{
  "n_layer": 21,
  "d_model": 64,
  "n_head": 2,
  "n_kv_head": 2,
  "head_dim": 32,
  "d_mlp": 320,
  "vocab_size": 8192,
  "activation": "squared_relu",
  "norm": "rmsnorm",
  "norm_place": "pre",
  "norm_eps": 1e-06,
  "positions": "rope",
  "rope_base": 1020.0,
  "rope_fraction": 0.5,
  "qk_norm": true,
  "attn_scale": 0.378,
  "bias": "none",
  "tie_embeddings": "early",
  "parallel_block": false,
  "extras": ["some layers without attention", "local attention windows", "paired heads", "shifted keys", "exclusive self-attention", "value embeddings", "hashed n-gram embeddings", "an embedding shortcut", "skips across layers", "capped logits"],
  "init": "normal",
  "init_std_qkv": 0.0975,
  "init_std_o": 0.0,
  "init_std_up": 0.0975,
  "init_std_down": 0.0,
  "optimizer": "muon_variant",
  "lr": 0.00913,
  "beta1": 0.9,
  "weight_decay": 0.039,
  "lr_head": 0.0139,
  "warmup_steps": 47,
  "schedule": "wsd",
  "decay_fraction": 0.735,
  "decay_shape": "cos",
  "final_lr_fraction": 0.0,
  "batch_tokens": [8192, 16384, 32768, 65536],
  "seq_len": 768,
  "doc_mask": true,
  "train_tokens": 152300000,
  "steps": 5598,
  "dataset": "wikipedia_en"
}
Each number is 128 + 32 x the weight over its row's rms, rounded and kept within 0 to 255. Layers, rows and columns count from 0. The size above them is the row's rms in percent of the matrix's.

# layer 16 MLP up, 320x64, rms 0.283, rows 100-124, columns 0-63
size [ 90 118 105 108 106 121 140  94  62  92  87  60 112  96 113  52  58 111  46  94 131  86 109 118 101]
[[115 146  78 185 115 102 144 155 168 124  94 152 111 129 117 164 200 143 141 127 155 186 141  81 165 144 181 151 109 100 132 132 144 144 102 135 123  98 115 135 108  94  74 125 112 152 176 158 132 197 148 119 123 201 163 109  93 168 191  98 120 183 148 127]
 [ 84 131 122 112 174 101 116 116 136 114  84 119  83 109 206 112 125  99 131 118  84 157  56  83 120 163 144 118 161 118 156  92  70  95 150  77  82 114 137 134 187 125 112 151 171 160 152 130 157 146 160 128 141 154  96 154 149 180  78  72 107 155 106 118]
 [162 168 121 157 104 120 126 156 126 125 137 116 122 136 159 160 131 166 186  96  93 126  90 114 147 142  75 121 131  96 133 149  75 185 145 153 153  82 113 138 173 176 135 112 116 116 144 189 140 126 167 124 117 130  82 148  69 108 133  19 135  89 142 189]
 [140 122 152  84 156  98 132 136 134 111 161  99  97 125 204 149 144  84 140  78 103 139  93 180 104  94 131 170 147 123 106  91  97 145 184  73 166 124  71 164 122 158 153  92  84 115 110  75 166 116 129 131  94 107 114 112 153 134 108 209  82 153 154 141]
 [149  93 176 111  91  67 103 136  95 110 116 178 163 174 186 138 146 106 138  74 122 128  95 117  95 166 124 117 144 197 145 139 133 136 167 100 154  61 134  72 170 144 142 150 126 102 103  93 118 146  75 156 100 125 104 141 179 174 148  72  91 135 122 114]
 [123 186 137 121  11 102  85 132 135  97  99 179 137 111  99 156  73 152 156 106 159 168 105 157 122  93 179 133  91  95 119 101 104 126 116  74  87 109 155  74 148 158 169 129 100 152 104 118 126 105 138 183 109 115 128 164 165 120  86 115 123 146 133 138]
 [178 120 207 105  86 109 129 114 173 152 111  91 123 132 151 138 114 106 153  99 148 155 106 132 122  82 120  88 142 112 128 188 114  85 152 119  66 127 131 105 171 174  86 132 174  83 108 135 118 106 135  82 105  95  16 130 117 134  90 133  98 131 149 131]
 [134  60 115  99  75 108 149 138 173 104 171 103 145 148  97 127  76 134 148 165 155  67 136 120 160  95  93 106 130 143 171 119 120  91 163 142 117  96 121 125 150 100  65 129  92 169 153 135 176  96 122  77 130 110 140  74 121  92  70  74 151 106 134  71]
 [119 173 100 104 101  91 137 117 164  91 156 140 113 134 140 114 119 148  88 104 126 118  94 153  77  94 107 145 132  92 119  68 118 160 162  81 124 191 170 137  86 105 146 108 156 101  62 113  87  69 181  89  92  79  76 120 185 132 130 146 138 157  92 145]
 [183 160 159 165  92 133 155 146 172 125 107 131  88 185 147 142  82 126  60 163 201 145  62 166 108 118 137 142  71  94 136 150 165 119 123  77 123 150 121 167 183  73 138 151 137 130 127 109 133 159 158 123 142 118  96 136 160  70 104 108 111 161 136 142]
 [ 71 149 130 142 106  87  86 187 166 115 112 108 116 151  86 127  53 132 107  87 136 122 195 189 153  82 120 149 102 136  75 145 107 138 113  88  72 107 154  93 125  78  86 154  42 118  96 118 132  95 161 121 123 116 155 111 127 128 120 105 113 144 138 107]
 [203 130 127  77 109 125  95  92 189 174 122  95 137 111 184  88 112 157 105 158  99  69 196 146 110 115 136 100 120  97 123 158 124 184  78 134  92 128 111 132  97 124 146  91 137 107 151 108 146 129  87 156 175  99 165 128 130 178  66 103 145 118 147 157]
 [165 111 108 102 200 133 102 156 167 173 126 122 102 102 208 130 128 103 131 143 134 192  96 140 154 145  84 121 132 122 137 134 119  69 143  56 102  63 137 112 129 135 152  92 112  88 127  73 138 101  82 121 124 124  79  85 134 137  72 121 138 131 130  67]
 [132 123 123 106 179 123 122 181 124 137 145 113 109 114 130  79 216 183 135  98 131 111 149 161 149 115  93 137 134 131 140 131 133 103 147 157 109 141 178 120 155 108  89 110 136 102 122 111 115  67 113  92 110 103 159 128 114 124  79  79 174  21 160 195]
 [213  91 136  83 111 132 144 103 173 113 162 143 132 154 189 113 133 200 147  98 169 115  90 103 172 109 106 171 151 161 116 118  94 135  76 101 139 110 154 136 116 123 160 154 147 154 170 138 100 114 115  79 134 153 145 155 129  49 153  99 154  83 139  83]
 [150  59  73 153 138 111 178 145 142  89 138 148 100 186 130 103 103 160 213 148 145 111 100 119 125 122 131 115 138 146 172 166  73 146 116 109 195 165 131 120 120 161  89 160 160 184 140 140 130 142 121 127 112  90 109 135 188  93 168 117 158 152  73 138]
 [125 114 127 135 158 164 158 106 195 138 101 139 133 138 126  47 115 123 193 135 103 154 146 101  98 119 161 126 161 126 113 116 134 183 138  57 112 161 110 143 140 138 131 133 112  33 168 148 183 106 138  95 111 113 135 126 121 148  70  89 142 151  50 118]
 [ 81 127  89 150 134 139 177 136 162 174  92 165 126 162 149  70 188  98 189  92 113 145 107 118 119 146 106 175 141 174 206 115 137 117 149 104 108 114 103  97 142 155 149 125 147 136  90  74 172  91 170 137 139 135 143 114 147 161  71  98 120 125 194 137]
 [161 159 102 140 112 129 143  94 110 162 113 199 112 138  95 120 131 181 139 127 125 144 178 148 182 131 135 197  89 149 123 122 151  86  85 157 172  82 167 106  86  99  88 126 159 126 131  93  99 124  94 105 111 183  64  77 146 141 118 165 146  83 165  93]
 [136 120 123 105 140 101 110 145 151 105 193 143  95  76 158 159 134  94 134 174 101 108 188  91 193 174 174 134 135 100  95 125  93 131 198 147 163  99 133 104  74 115 151 105 183  81  65 130  99 138 101 120 151 139  93  94 134 137 142 155  71 115 149 143]
 [117  99 114 121 127  62 139 131 164 103 163  99  96 132  97  74 102 141  72 133 145 171 150 117  84 193 154 161  95 123 199 137 132  76 118 153 149 140 125 133 140  72 144 163  98 159 108  58 154 149 140 113 162 107 117 106 132 214  94 132  88 130 132 125]
 [120  94 135 175 115  90 147 171 186  74 107 123  99  87 106 167 143 117 112 171 137 111 174 168 156 159 147  85 103 127 157 131 103  69 145 149 152 119 121 170  97 167  50 153 114  85  90  83 152 104  92 146 131 138 166 121 111  54 123 123 137 133  77 134]
 [123  74 114  97 128 133 155 111 120 168  98 167 118 140 104 166 115  13 128 117 110 169 204 127 169 168 157 134 112 149 122 110  96 127 142 120  94 130 172 137 208 152 134 147 107 118  72 113 179 163 125 126 109 174 145 127 147  83 105 153 108 159 136 135]
 [131 144 132 158 149 159 103 110 160 113 116  78  48 142 130 142 100 139 123 140 135 125 146 168 120 114 135 141  74 122  96 177 130 122 183  83  69 121  77 119 106  94 180 131 181  65 113  78 152 123 129  99 162 170  69 103 111 124 150 159 155  89 111  70]
 [126 172 149 166 131 145 113 113 121  94  65 163  94 113 100 135 103  99 142  91 153 179 218  86 143 110 110 145 122 114 135 204 115 111 115 127 122 173 159 139 159 141  95 156  97 147 100 102  87 141  68  96  85 144 154 159  85 113 102 119 177 163 146 178]]
# layer 16 MLP down (transposed), 320x64, rms 0.0569, rows 100-123, columns 0-63
size [ 85 113 108 126 104 115 140  82  50  88 107  53 106 113 100  46  59 117  42  96 112  88 100 110]
[[182 193 167 206 134 161 130  54 103 110 176  90 112 125 146 122 193 118 146 108 102 124  99 144  77 111  84  89 126 153 154 207 130 101 164 105 117 148 120 145 156 134 100 109 116 114  99  60 145 105 110 108 111 122  99 124 105 130 101 172 149 129 107 134]
 [126  92  91 202 105 144 144 127 103  82 124 125 135 129 133 142 146 100 194 140  88 111 117  81 141 148  98 165 123 107 154  92 116 155 125 155 124 128 106 144 158 120 112 121 185 142 129 139 137 121 156 132 155 160  88 102 133 217 145 148 187 174  20 127]
 [175 113  81 211 110  58 100 152 163 136 121 108 102 130 167 113  90 182 171  93 136  98 155 117 132  87 103 148 100 168 132 116 175 152 125 144 214 172 135 146 147  96 121 134 122 107 104 166  75 167 159 125 121  87  83 129 117 106 134  96 117 120  96 114]
 [156 141 137  82 171  82 141 172 122 158 118 131  96 215 183 149 142 134 124 126 152 193 138 185 135 107 117 159  75 105 115  77 143 156 169 119 185 142 133 183 120 151 137 126 142 129 113  88 106 169 135 115 102 108 106 133 164 117 100 197 118 187 149 113]
 [149 128 180 140  82 113  96 140 131  92  91 164 134 176 181 137 141  87 144 104 112 109  74 158 103 179  84 105 113 151 151 151 177 123 166  99 154  88 164 100 109 147 175 172 125  98 123  93  71 130  81 164 109 208 137 162 126 128 165  90 120 125 115 162]
 [128 151 125 161 159 148 119 134 130 123 144 155 143 121  89 130  73 169  89  82 129 106  95 139 126  88 210 144 148 127 160  74 122 130 124  30  63 110 172 103 130  97 205 120  98 149 146 136  91 100 150 116 125  79 129 155 157 106 142 141 106 153 134  82]
 [167 114 187  97 130 116 109  20  99 136 108 146 108  97 154 111 114  29 150 130 175 125  72 111 112  66 137  67 178 138 113 133 128 116 141  98  80 137 144 153 104 151 122 123 126 100 125 137 135 126 152 104 155 131  88 163 100 135  93 135 127 124 167 164]
 [147 155 135  64  82  95 139 116 177 181 132 151  95 168  59 118 125 126 113 104 130 110 184 126 120 142 159  97 115 156 138 125 148 123 119 107 121 115 108 178 129 146  91 159 125 155 121  97  79 127 133  67 130 152 129  32 113 113 184 149 209 156 123 107]
 [103 153 127  98 114  85 152 124  32  76 179 150 154 126 175 138 114  84 139 124 100 112 114 158 118 149 120  88 134 116 169 127 135 136 144 158 163 134 131 166  97 170  86 163 173 136  52  87  86 148 128 135 186  96 141 123 148 103 148 140 173  77 169 142]
 [154 156 115 255 145 137 115  94 104 122 132 136 161 120 140 167 166 119 156 143  92 119 167 110 136 135  89  92 111 150  95  97 170 140 134 160 140 108 169 107 134 111 148 118 134 106 113 117 126  99 135 185  94 120 149 135 163 155  81 150  85  77  73 167]
 [ 91 134 167 124  73  63 113 109 117 131  78 154  69 174 107 129  87 138  85 171 153  92 249 106 133 136 159 133 132 149  58 140  68 129 141 128  68 131 130 130 147 154 129 115 144 148 105 106 146 141 163  79 137 118 142 137 121 137 112 125 117 112 145 146]
 [105 211 159 134 214 109 146 175 136 124 155 136  97  98 128 130 154 132 172 153 129 127 122 127 121 126  97 163 102  91 178 138 168 115  90  87 164 134 112 111 140  77 161 118 170  65 112 131 131  79 120 133  33 126  72 142 132 110 163 136 146 124 138 111]
 [211 107  82 215 101 101 131  86 141 126 117 112 102 101 159 159 146 115 177 134 107 158 139 143 137 147 119 118 131  98 180  59 145 144 103 130 168 139 124 118 122 108 148  76 102 136  79  85 123 206  80 149 138 146  89 162 125 149 104 119  82 103 134 115]
 [136 106 156 165 178 167 175 153 146  90 122 138 162 122  83 126 168  81  80 125 135 134 168 146 167 216 158 104 166 107  96 144 138 139 120 177  98 161 123 154 146  99 148 136  97 139 124  90 108  44 102 132 123 133  88 134 118 175 135 109 129  79 145  66]
 [ 81 121 140  91 191 123  62 141 142 122 124  91 112 148 142 122 155 143  86 104 119 172 161  39 134  95 102 132 122 108 144 167 134 112  94  97 189 117 102 142 144 127 186  71 160 163 135 161 123  93 107  92 148 153 175 111  59 138 160  98 160 135 134 153]
 [130 115 123 136 128 154 154 103 161 131 110 146 153 132 111  76  96 193 101  87  59 121  98 129 160  67 136 166 179 127 149 169 119 108 152  70 144 120  57 103 117 107 113 130 147 141 147 117 131  86  67 144 175 145 148 135 213 128 166 121 107  88 169 125]
 [153 156  99 116 100  96 125 195 107  81 145  97 122 161 117 129 114 156  95 151 142 146 127 103 125 164 163 197 131 139 152  83 118 134  89  72 127 148 131 128  83 192 123 137 219 121 126  79 150 124  83 180 117 142 120 162 168 155 134 162 147  63 160 137]
 [119 193 118 184  92  69 107 138 124 117 108 175 118 125 146  81 115 148 127 159 168 136 177 110 151 152 148 116 118 136 170 144 180 144 187 120 162 170 104  81 167 169 120 125 163 142  99  81 124  96 133 149 163 150 193  78 164 161 102  96  85 108 152 152]
 [163  92  90 104 122 162 127 142 113  79 163  80 147 119 160 175 131 115  48 138 128 177  74 149  90  98 147 104 132  69 155  44 110 154 123 150 118 154  96 149 171 127  82 136 127 124 166 125 153  86 160 167 176 130 119 144 152 166 151 100 165 143 148 106]
 [119 103 133 116 163 222 167 106 104 120  97  72 158 104 151 123 193 158 152  38 117 129  89 153 131 142 120 174 143 148 155 111 146 128 104 115  64 114 122 124 147 158 136 143  72 127 112 151 156  76  98 153 191 117 122 110 112 103 107 137 103 168  99  97]
 [162 187 196 107  80 165 156 117 121 201 152 171 131 109  78 191 121 146 138 111 144 153 148 172 119 112  94 118 169 104 137 114 133 132 172  85 104 175 151 129 135 187 123 128 106 150 142 173 139 125 131 120 106 124  69  99 139 120  64 121 135 200 122 136]
 [143 146 108 153 162 104 151 129 150 147 163 152 158 146 149  51 105 167 122 150 120 115  82 156 158 106 142 154 173 143 128 176  61 176 111 127 118 137 120 116 148 111 149  79 125 162 128 129  53 154 159 128 133 151 105 131 132 217  90 143  40 153 125 150]
 [112 171  30 116  70 121 170 127 147 100 138 157 178 115  93 143 186 156  95 168  90 143  92 139 149 153  88 114 102  43 109 142 102 201 119 144 153 121 138 113 124 132 119 159 179 146  97 136 136 133 187 164 127 146 106 120 129 112 164 162 135 137 132 130]
 [146 187 162 205 117 159  76 129 123 104 140 130 123 106 106 114 126 147 148 164 130 133  82 183 133  90 113 136 135 164 148 133 135  25 209 104 141 126  70 111 127 112 128 107 154 145 135 121 164 100 135 134 124 120 186  85 141  99 132 157  91  65 130 139]]